Part of a small language model's weights: 13 layers, 170M tokens.
Each number is 128 + 32 x the weight over the matrix's rms, rounded and kept within 0 to 255. Layers, rows and columns count from 0. Numbers have three digits each.

# q: layer 5 attention query, 128x192, rms 0.0901, rows 49-63, columns 0-191
# k: layer 5 attention key, 128x192, rms 0.0944, rows 49-63, columns 0-191
# v: layer 5 attention value, 128x192, rms 0.0909, rows 32-33, columns 0-191
# o: layer 5 attention output (transposed), 128x192, rms 0.093, rows 32, columns 0-191
q49:103078187118160118188146143093118087171144089080158090122133104141138144157103145234188147109155170060049120100155228164114111121176148169159195113128113210138093094126138175190113180144167168160196243110142238107207137163139162134101192073090050116140097090108155149121113110149132169121201161158131175153132096168122157170162141117084132077167076073138146090153085110120070062096128091130144129130144121171156133080145145065162075108076137088049137106172113149122045152150124135095054156155163176104110135143148109105052152127067107152150123093119132113170102175115069169123
k49:110106206115170133188152167109124100173144074094174084123131096150122149146107152230182152105146166053040118099166235171114128129181123178200229099125108203133090093132145186216098183168198175155214244109129250090211132180154146138101192057086024130121077089095151149130104110145144168098214170154108180160114089193113173164149139121104120068189073072128168082150082105097057064092120107143138117126158115167142131078150156071174072085077168072042128094169134145113029151168109132094037134163165201102096162158144101095028162120067105138154141048128139111177107199149062182129
q50:167155133155084155097115098118195142074142073165148139120128097120146097183143082183222143182164165148083147189173138194140159115142157053088114114170117100119116117161179133155131068206132117123105155186157077108149116094152129103130149071092150168081077163156124127119052189168184057074202165145148138073164103154049060138148188143073116139139140147111122131038120095137068169129135150086124105177085116027124187215144180112115128090110127138127099112172164076160033101122055099108117140130116102153160219061131191100146118138164133095141142083156217070106133165066147170118
k50:188138143192058171079122129126198144069152064164143129110134099144143099184150067188217136186187171151078134200169150193147159107137166052080140112179106107121121106150173170175147057211139115119108148175148098083132117075156125081154156043091177176068084168165114122117035205176191048076226171134144138081162099160054041130133219153067108105152144175102117133045094083148037175124113123081120069198075114020130189237151195100111139087086120171110117100160151077153031111126076093110129129131113103156158232069139212095160116142137135063140166086147212048121110175056133173096
q51:118084156165161176124120110142107117085104092126127201109152122113125188094160103161087084127197080086106160115117139121058105157150155222078105142134114211104188109141090097106199144138111135185126114128166131184117109095072136166228057123097167125217093179104104124141091101151227070092153095116128169179183185066103153106169122131109172084154152138139158133137092195210109172177150100207173155125111168175129222071161118138121166135133106180122250130072206083072175103061178136169152152124156130140164099114094103142088152152083111085148067159133157105105200158155105169120
k51:115069159150141213109121111142126097078106095110103203129160114131101178096157132164094094143179089087065150091121133127062115149137128228068102158120107207108184139158100090089207170137097143197114122140188119218117079086099162162218072129075177136222107197116097129129097092130239070089166089114111184172169170063090146082169106118080185093158155147180165136106113184214128144186137070181152157125101165161175204061164101153115180144139122191109255142104182081077164102037169148194148137150155128138169099112069094134087177135103116108149082152141161122093183158164093157115
q52:086093127167069161084177151159104118054164110109107137108125089122151177205039146133108168076098093183173142070109114077143157156164182108079171156106097128127120124179183119125143127143105090110152112090111166131077162125171144165115049157145189062170153145107075226126114104107134144154119150093202114115153228131172088191154155168133177069090107124138098154118113192021122138197149135142126152144141083173098128139149205140121107093179159145066110125103102196081130107153112108100080071124100140127152100124142154127143045089112082058109113126108123096152101172113099166115
k52:062087111150058163095187162165060116048186110118098145110134076118148178200053142122112154092080090209162177076111117080156158163172175115084198170119107130132122123189200117127165139164136097126172091122092159125069158141199111161134057135147178051169145163102079225126097107119149135144108169085195105102145242116163089186142154180156195076114102113161099166083112195000098122210175162160109152150153095156089122148164238152130108086213173149089100114095082205070144105166095094091054036112087121127130116133133138138130034090103070058136142127127150109136084177089118130102
q53:164117171110111109080118083107134141148141110054096073138125136174130162098080099174111057124148137112175138182131117098152095123053107145109131154111172157103134161116208148160130024066064192110089174176046153184093200113106134100089121108120165122075149080206198098183087133152067070127137043133125147155202102073164139177166184209058085177132125103114155183095135119146103074139154092078128173093195132114154155152164132131158109127154156111126108179149117150144172085169164192096121149142116156106110116111151090198132095076094142123070158108161162062160135125144179174156
k53:162115160106118101053138094101151142153150117044099090135132155167127166076076096168106036147167140130188157195108086095163089115052097124086133137099184193122134157117224168167112003034061174104069182160028158193093206130095122111078133104119153122068184075216216080183110136154042075144135027131126159168206085073170148184162192212059100190137121107134160197076130106144102059155166073062120144088228143112158163166163144152160107121152160124129095195133082146112180078183146197084130154122113161098089115124161093210143094079103125132070183116163150063182132149138187159124
q54:128146161110100255046156096143174061149154141204135189114164134104165140113105180094067129155138107147152085129086085112156156126126133196157105108127124168157074149181161059149153162125116119169103081131108128158164128151159150107057103112107128084144094141200168187119141100150159117126151118157139142231130095075120086067000084097135123111171121154125123159117110095127156151149084140020150144080136138073136141121131185144181119161075145094098085126160095166079083090182044128075150212170135154102074112083069190121110070130133165193146164153105136160072139148076126161156
k54:151147167130103255061149106149154056146171147211133196094171140083166148094137166090068109177139082127170072130111071113142162127131126178162104079113097168151094158188146042166150166133113118189106062133086145127159135144138146087054079096092127083169095159202175162133121084174158105141161105153145132249124115031130086071000094108164129100193120169105129156116099090117150168159094151000150144078139145075103172097124196134205100151056143121098070114174083165059088068177045094065177229149132180107082097084074207139107058130137171178161158156105154175069160151069133166152
q55:167130079124120075115172188093170085152140147135185158177150203150192076137085048157143099138190202164116094204108196110126114147148169179089139175100112189133111136084185160078203079183202166083157138140122051152081111092121223116150107060117141166075164171136167087105141123131149180143094116115141095077195109074107132151092106134088110090132157106184142172125081132125119093088009152151080155089141121146168055146129085152146130133176107164108113158093048150125150172071095150071089135135172125105134128097088154021114137120115156153109096225126105152131091155142088139192
k55:160111061134116063115172195086135084140140144124172148160166217136179067152092026163145086142193202174115105191096183105121108120140191178077139170122135197115107127095192158080201061183202164105147147146099048172088118085116219098167090079114127159084165181143157099095146121113147169139097088106127092082197111096094116159121130136097117103144152095158151171112081148144096092096002175152064143083120132148147067171151080169143135116177116180134110166090050131145146202071102162089086126140184111092139127090104165037109147111140151142106100214134103158125118153154095131190
q56:134110107112185155174114140140100178186106128088085122148193141246155152141150086158214140221211131159084135105062116181166114117080062110115184138163122106129170103117139139148099134143138099078126145154041090127138097148115114137128165095060079134142128095088142115075161026141099123164025136120140146142087114112069089111150117103153161094095138119170172145078205129100192142092125124086135080108144166101096127103164154151075082157104204118079180144168160182117108071122098057135148089127155138169211191141117140138101236149233180183135086117140134109153115143226133097201
k56:146106070112184137167107119123090174190107098086080137162200161211172171127148080170216146201200106127093140109055116171167113130090056111117194115173129127120200107098134148159108130139133114088109147129032092116131108136088098153124170068045089112159140100099135106063177017141106125175015135117148153142080119064081094133151105091170199073114130118160192166075197141098197148095112123116174058115140168128073161072172180154071080144121201148078181138148156172081112082158092061106160082136156158182219173136135162158095222144207184178141081123151144102171106148218132076195
q57:103205115133143130151150149161182091161096144128122108093162054082146135197149174137171192117133164134110158119160126127098132172039133146192154137204116078140143100123178142163148114151184143134179141169115099117072057124143109093097018124098146133078150180157114160149094102124220127140077136059118136158141168081161093074060125172216086153124224101138173102106151138162093124100130091148057127084168148073088107097073169116102192089105021117153131106112129099083159168147166171118073103109113137086127101112155083162054135178172133142094147157238121125175138170118137162176
k57:118211134130145115135154160177182085173096144118125116078154033080163146235163180159193191095175192119088163105150116099091140163040134167194159147201094044152145085123195156167138109146191147138196153170132106114051073144152072084078005126095161122044164191177098198166091120127236148154062123063128135171140169101160076071070138181210079137107231092126179102109154148148082138088111051137071115083173148050081120070051186125094202096101008115159136094094158101083172190151172190118049102098124128097133106128158085162060141187169140145088136172249109119202143151118142187179
q58:171148119165201107141125098135193159168139051086133154138177198135134148129128179086037138125150160143154154190145079073138088167115125190138178136192156095109243136091105052204116128167133179122130149118134145172146161197136121089120095161107178077175110081127127093047141152172185119150163136124181135046091115104067101101156100162086133063159156108079176169229117140073119102109062155150141059165141148135092164134038164186097141185140102124169091132072113115123164091132116156087136103171156127099120104201090124186195091115043102154195141073145114124224094141110086082101
k58:190163124171226123141120094139193175172149023080111136156177211136123149121122186071034151133154171141158164203138075069132084161100090195142197141201147051128242138108111057240105117175092197126142140131166151182132165216139117103099088169099188058163105068121119100067149146177166132150181143118189130050094087122040081096182084153063116060175151108061179178217114137057108088115066151117134066149151130111087159142027191206083132174151113108168097134086108135149153088126092139069126098170173138103116109204090122186197106105022114165195158076165113123219113145131048086141
q59:123095054152126124151182125120091053208068113124154167028126143126150109142133120158155083148150066074112119091154143133142049124140112121128107035146187083191105141034169085163088162175152103085127186150121108078066107067123097145107132110143163141141168148066078131140151135156207128138137167185160043140128065162119150119183116171126202095139110162170116097100127186117143074065133071159162098255125081136042138098139120123165155088123171162137113144041090155114185056141141155149105164111084086145101088127117154164136106139101207148171116101141107130135139130151148142103
k59:114103053134129124127181111118092048204061105126154158020117140162130097156144139166165081148136084073116126075147134154137054128136100122142111040132172051210084144033191094166085169188155109094126207152145081053048100060115083125124117116165166137138176157064071143133137136153227115143129165196162039141153073167123152090173104176126217119132128170189121076077141176111144077072171082155151099255136062134046135068137122095185149107133187178114109142028083165109170041132125155138097169114075081141084065118138146160112105143114216151179135101145120137125117129138124161102
q60:140127106103100119121107076170100093155084130091053138197145117157194107090131101198084131131154177077057114153164182116140169125101098159134122129134145110085160127129094117109186174187158160114117189203062109135150152071151112111087111133159117138132161161177099157082178155063205121145081147167171213078097124035141142156058111161069193118097070128145073104113104147040134119169125137164123140115122174089251138088122094156167078198137144101122149178200179025127095168121108157176099090151125154109090078123121133140124112118049142176126111194117132128124113095090194040086
k60:149135111118090154121101053182079068145073138087047138180146110165186128094152090202065137130159168074052114134159190118123174111105082156101111136141134116086159130125070129120193169192143158103125177201045113123141165074148107157096088131148132145129174168146094149080176158073208106147069141155174222071117123034144146140062097173080212116102064132153065096118100152035140127170122139171123151096119181089255132099125089142154084184130142111129183194214184032127097171101127143161115104116120139117094076121138136153124111109052149159119101204109149078116107113098190048082
q61:166207093097141104169111087179128121111139019149060129128107102079158122133110172141173162108071035144094111115069056129063133100110166172126096128100153101158123097159100161200172104151145138132126169080103151132100172118114146146212147159136142152031181101100117164081147125136109033116125174157114114145169103102155138081156146145150099086161059118111158137134083093088196169159093176092178199137120174138143134071101078055151162131119161135148099154172113102128134167217102146083125142077194092131176140089114120198132138123181084122109178151151114120098182170148150069192
k61:172214090095148091175101093185151120109144002149060158141104109106164122150103168164175136102088027144100111116063050129045131086116169176148126121087139099167132073152078158213181078159151130119147160070104152126089190124108149136213155149145137148008181109096119150090148110137103024097108181167113109152168104101148151069136133142149099089185029132100138147129077104061206177174096172089187198139101180127128124068089091043152176148109167130119102161168125104123131161221097141080120154070213088121188148072129101193111151107183068129091188169153097127115207164175150057223
q62:152208137097087164126155124132154091077090136160159096198059080162137116101046200104156142118190061147123071172185111195126117096005142122223095115172121131097136146139141139101108116143151144076141117115126195100086114115172193089133156172080174155165124098079155171128106165102144086151182146122127237097145103178060163097110052158156115078155120169117128053142152171168162103123111207074060166153148097152146130056123104115094171166098113123091160117137065073106168151146153158144099148216084162115141176080139111115164157160076157046109152047142106110118129173184164163090
k62:153200112092087159151152132114145105085086130167158095219061083156133117087063191093167128134207049152112083180177129193128111091022150149244089115163137148092159142141125135099078109151141162083131089120094215077079104112160174110133169155093163147185112113101149131138115151127124075133201156132099211103147109171035173097129060161155135090179117157111118050121133166170137103126136219085075162156142117157136148070120119107076163136093104132084145108170070088119169150149159155124099146225080163134157185093155112117175160176069149030133147057139125118106164165184170160081
q63:058197186088113131121141120080110104165154087167116118163124099157188133193168095147098097119146109108122056152068084146125093186128137147133043139155089120085089142124130128025138138112155114125007191099131092134098130180075056149124146082166145098090120087127086135045110169090058124186045085183163099155032156134130082216132129170140079040114109096078167136149138099032107101157072105152144128114155149152148170097111113166104138093093108104097152123058194141122127100115151056137059133109114118150150130126093134050149126106079098165077098122036115086088188143113043141074
k63:064203202105107125116142107077078097177136091163095127130125070157177124210190116151098085128145102103107055134062096160147083189125146153140036143144097130084069143136103137022140133086147120116000206098142087113092140192077042179116152099155167087095130086132072115053117183099038109181061082174124067156035146154130073201160129172142076044121124100071172115148132085030116074147066088138122113115152147148149177099114088154095143066080080085101148123074205164129129107113176067148039136100105113156183121126082119048154148104075096167072105120040132074088214164107021148072
v32:090085194113177178110114115122141064075075136129135131122146145128136112068098173117161111166155098123093085066196144110111148114106115149111143147110108129068096148146130176108147127175193086142200088041108122100112016175054113148133100078139115159139147174134201105104094128172138139133157115154071110160106127163097111149188112106110103068158116099131125125092113132198143097144132122141182137104111047117166093062107117137146117058156115140134107117142153100144092122135124087131131204137081106055160191101165120125129118122135152122080102136145093117201125114071196171079
o32:088100161128164161083114126134143067101100145159130124131162160114132116073101136120151088150147110096117074066208121133127178129103096134138114181153097151083102132158122165123142102185183067127198108044090160117130017166048111133121091078143127152126129181128218100087105156146115137140159099152087109124063127141104112159194104091146103075166116120117124110116116160196157115126116129141166129084129052120172094071084111130148098076147113125132117088036157097135077143132135096127168197137052120071160186146176136110132097119132155138042094123150095137175129113057168166114
v33:072108109134114219161148127097084197092151110130095142187112112099153230148144138117192110106110096126131122053181139147142142083120093165118131166131100206148135049127111106106129168114182092123111160157119113104200125122113088162114122173108174126098133065212093138126162101131096103092165148128193115185168128135155123103121140110137106132137130098155055113170174129165121159082158116121154083127140186127128133140135156178124137113171132178118109136070115152146161163104101099124098129122139134131154080155134158137161158180160067152144202131165112144130164075110155144104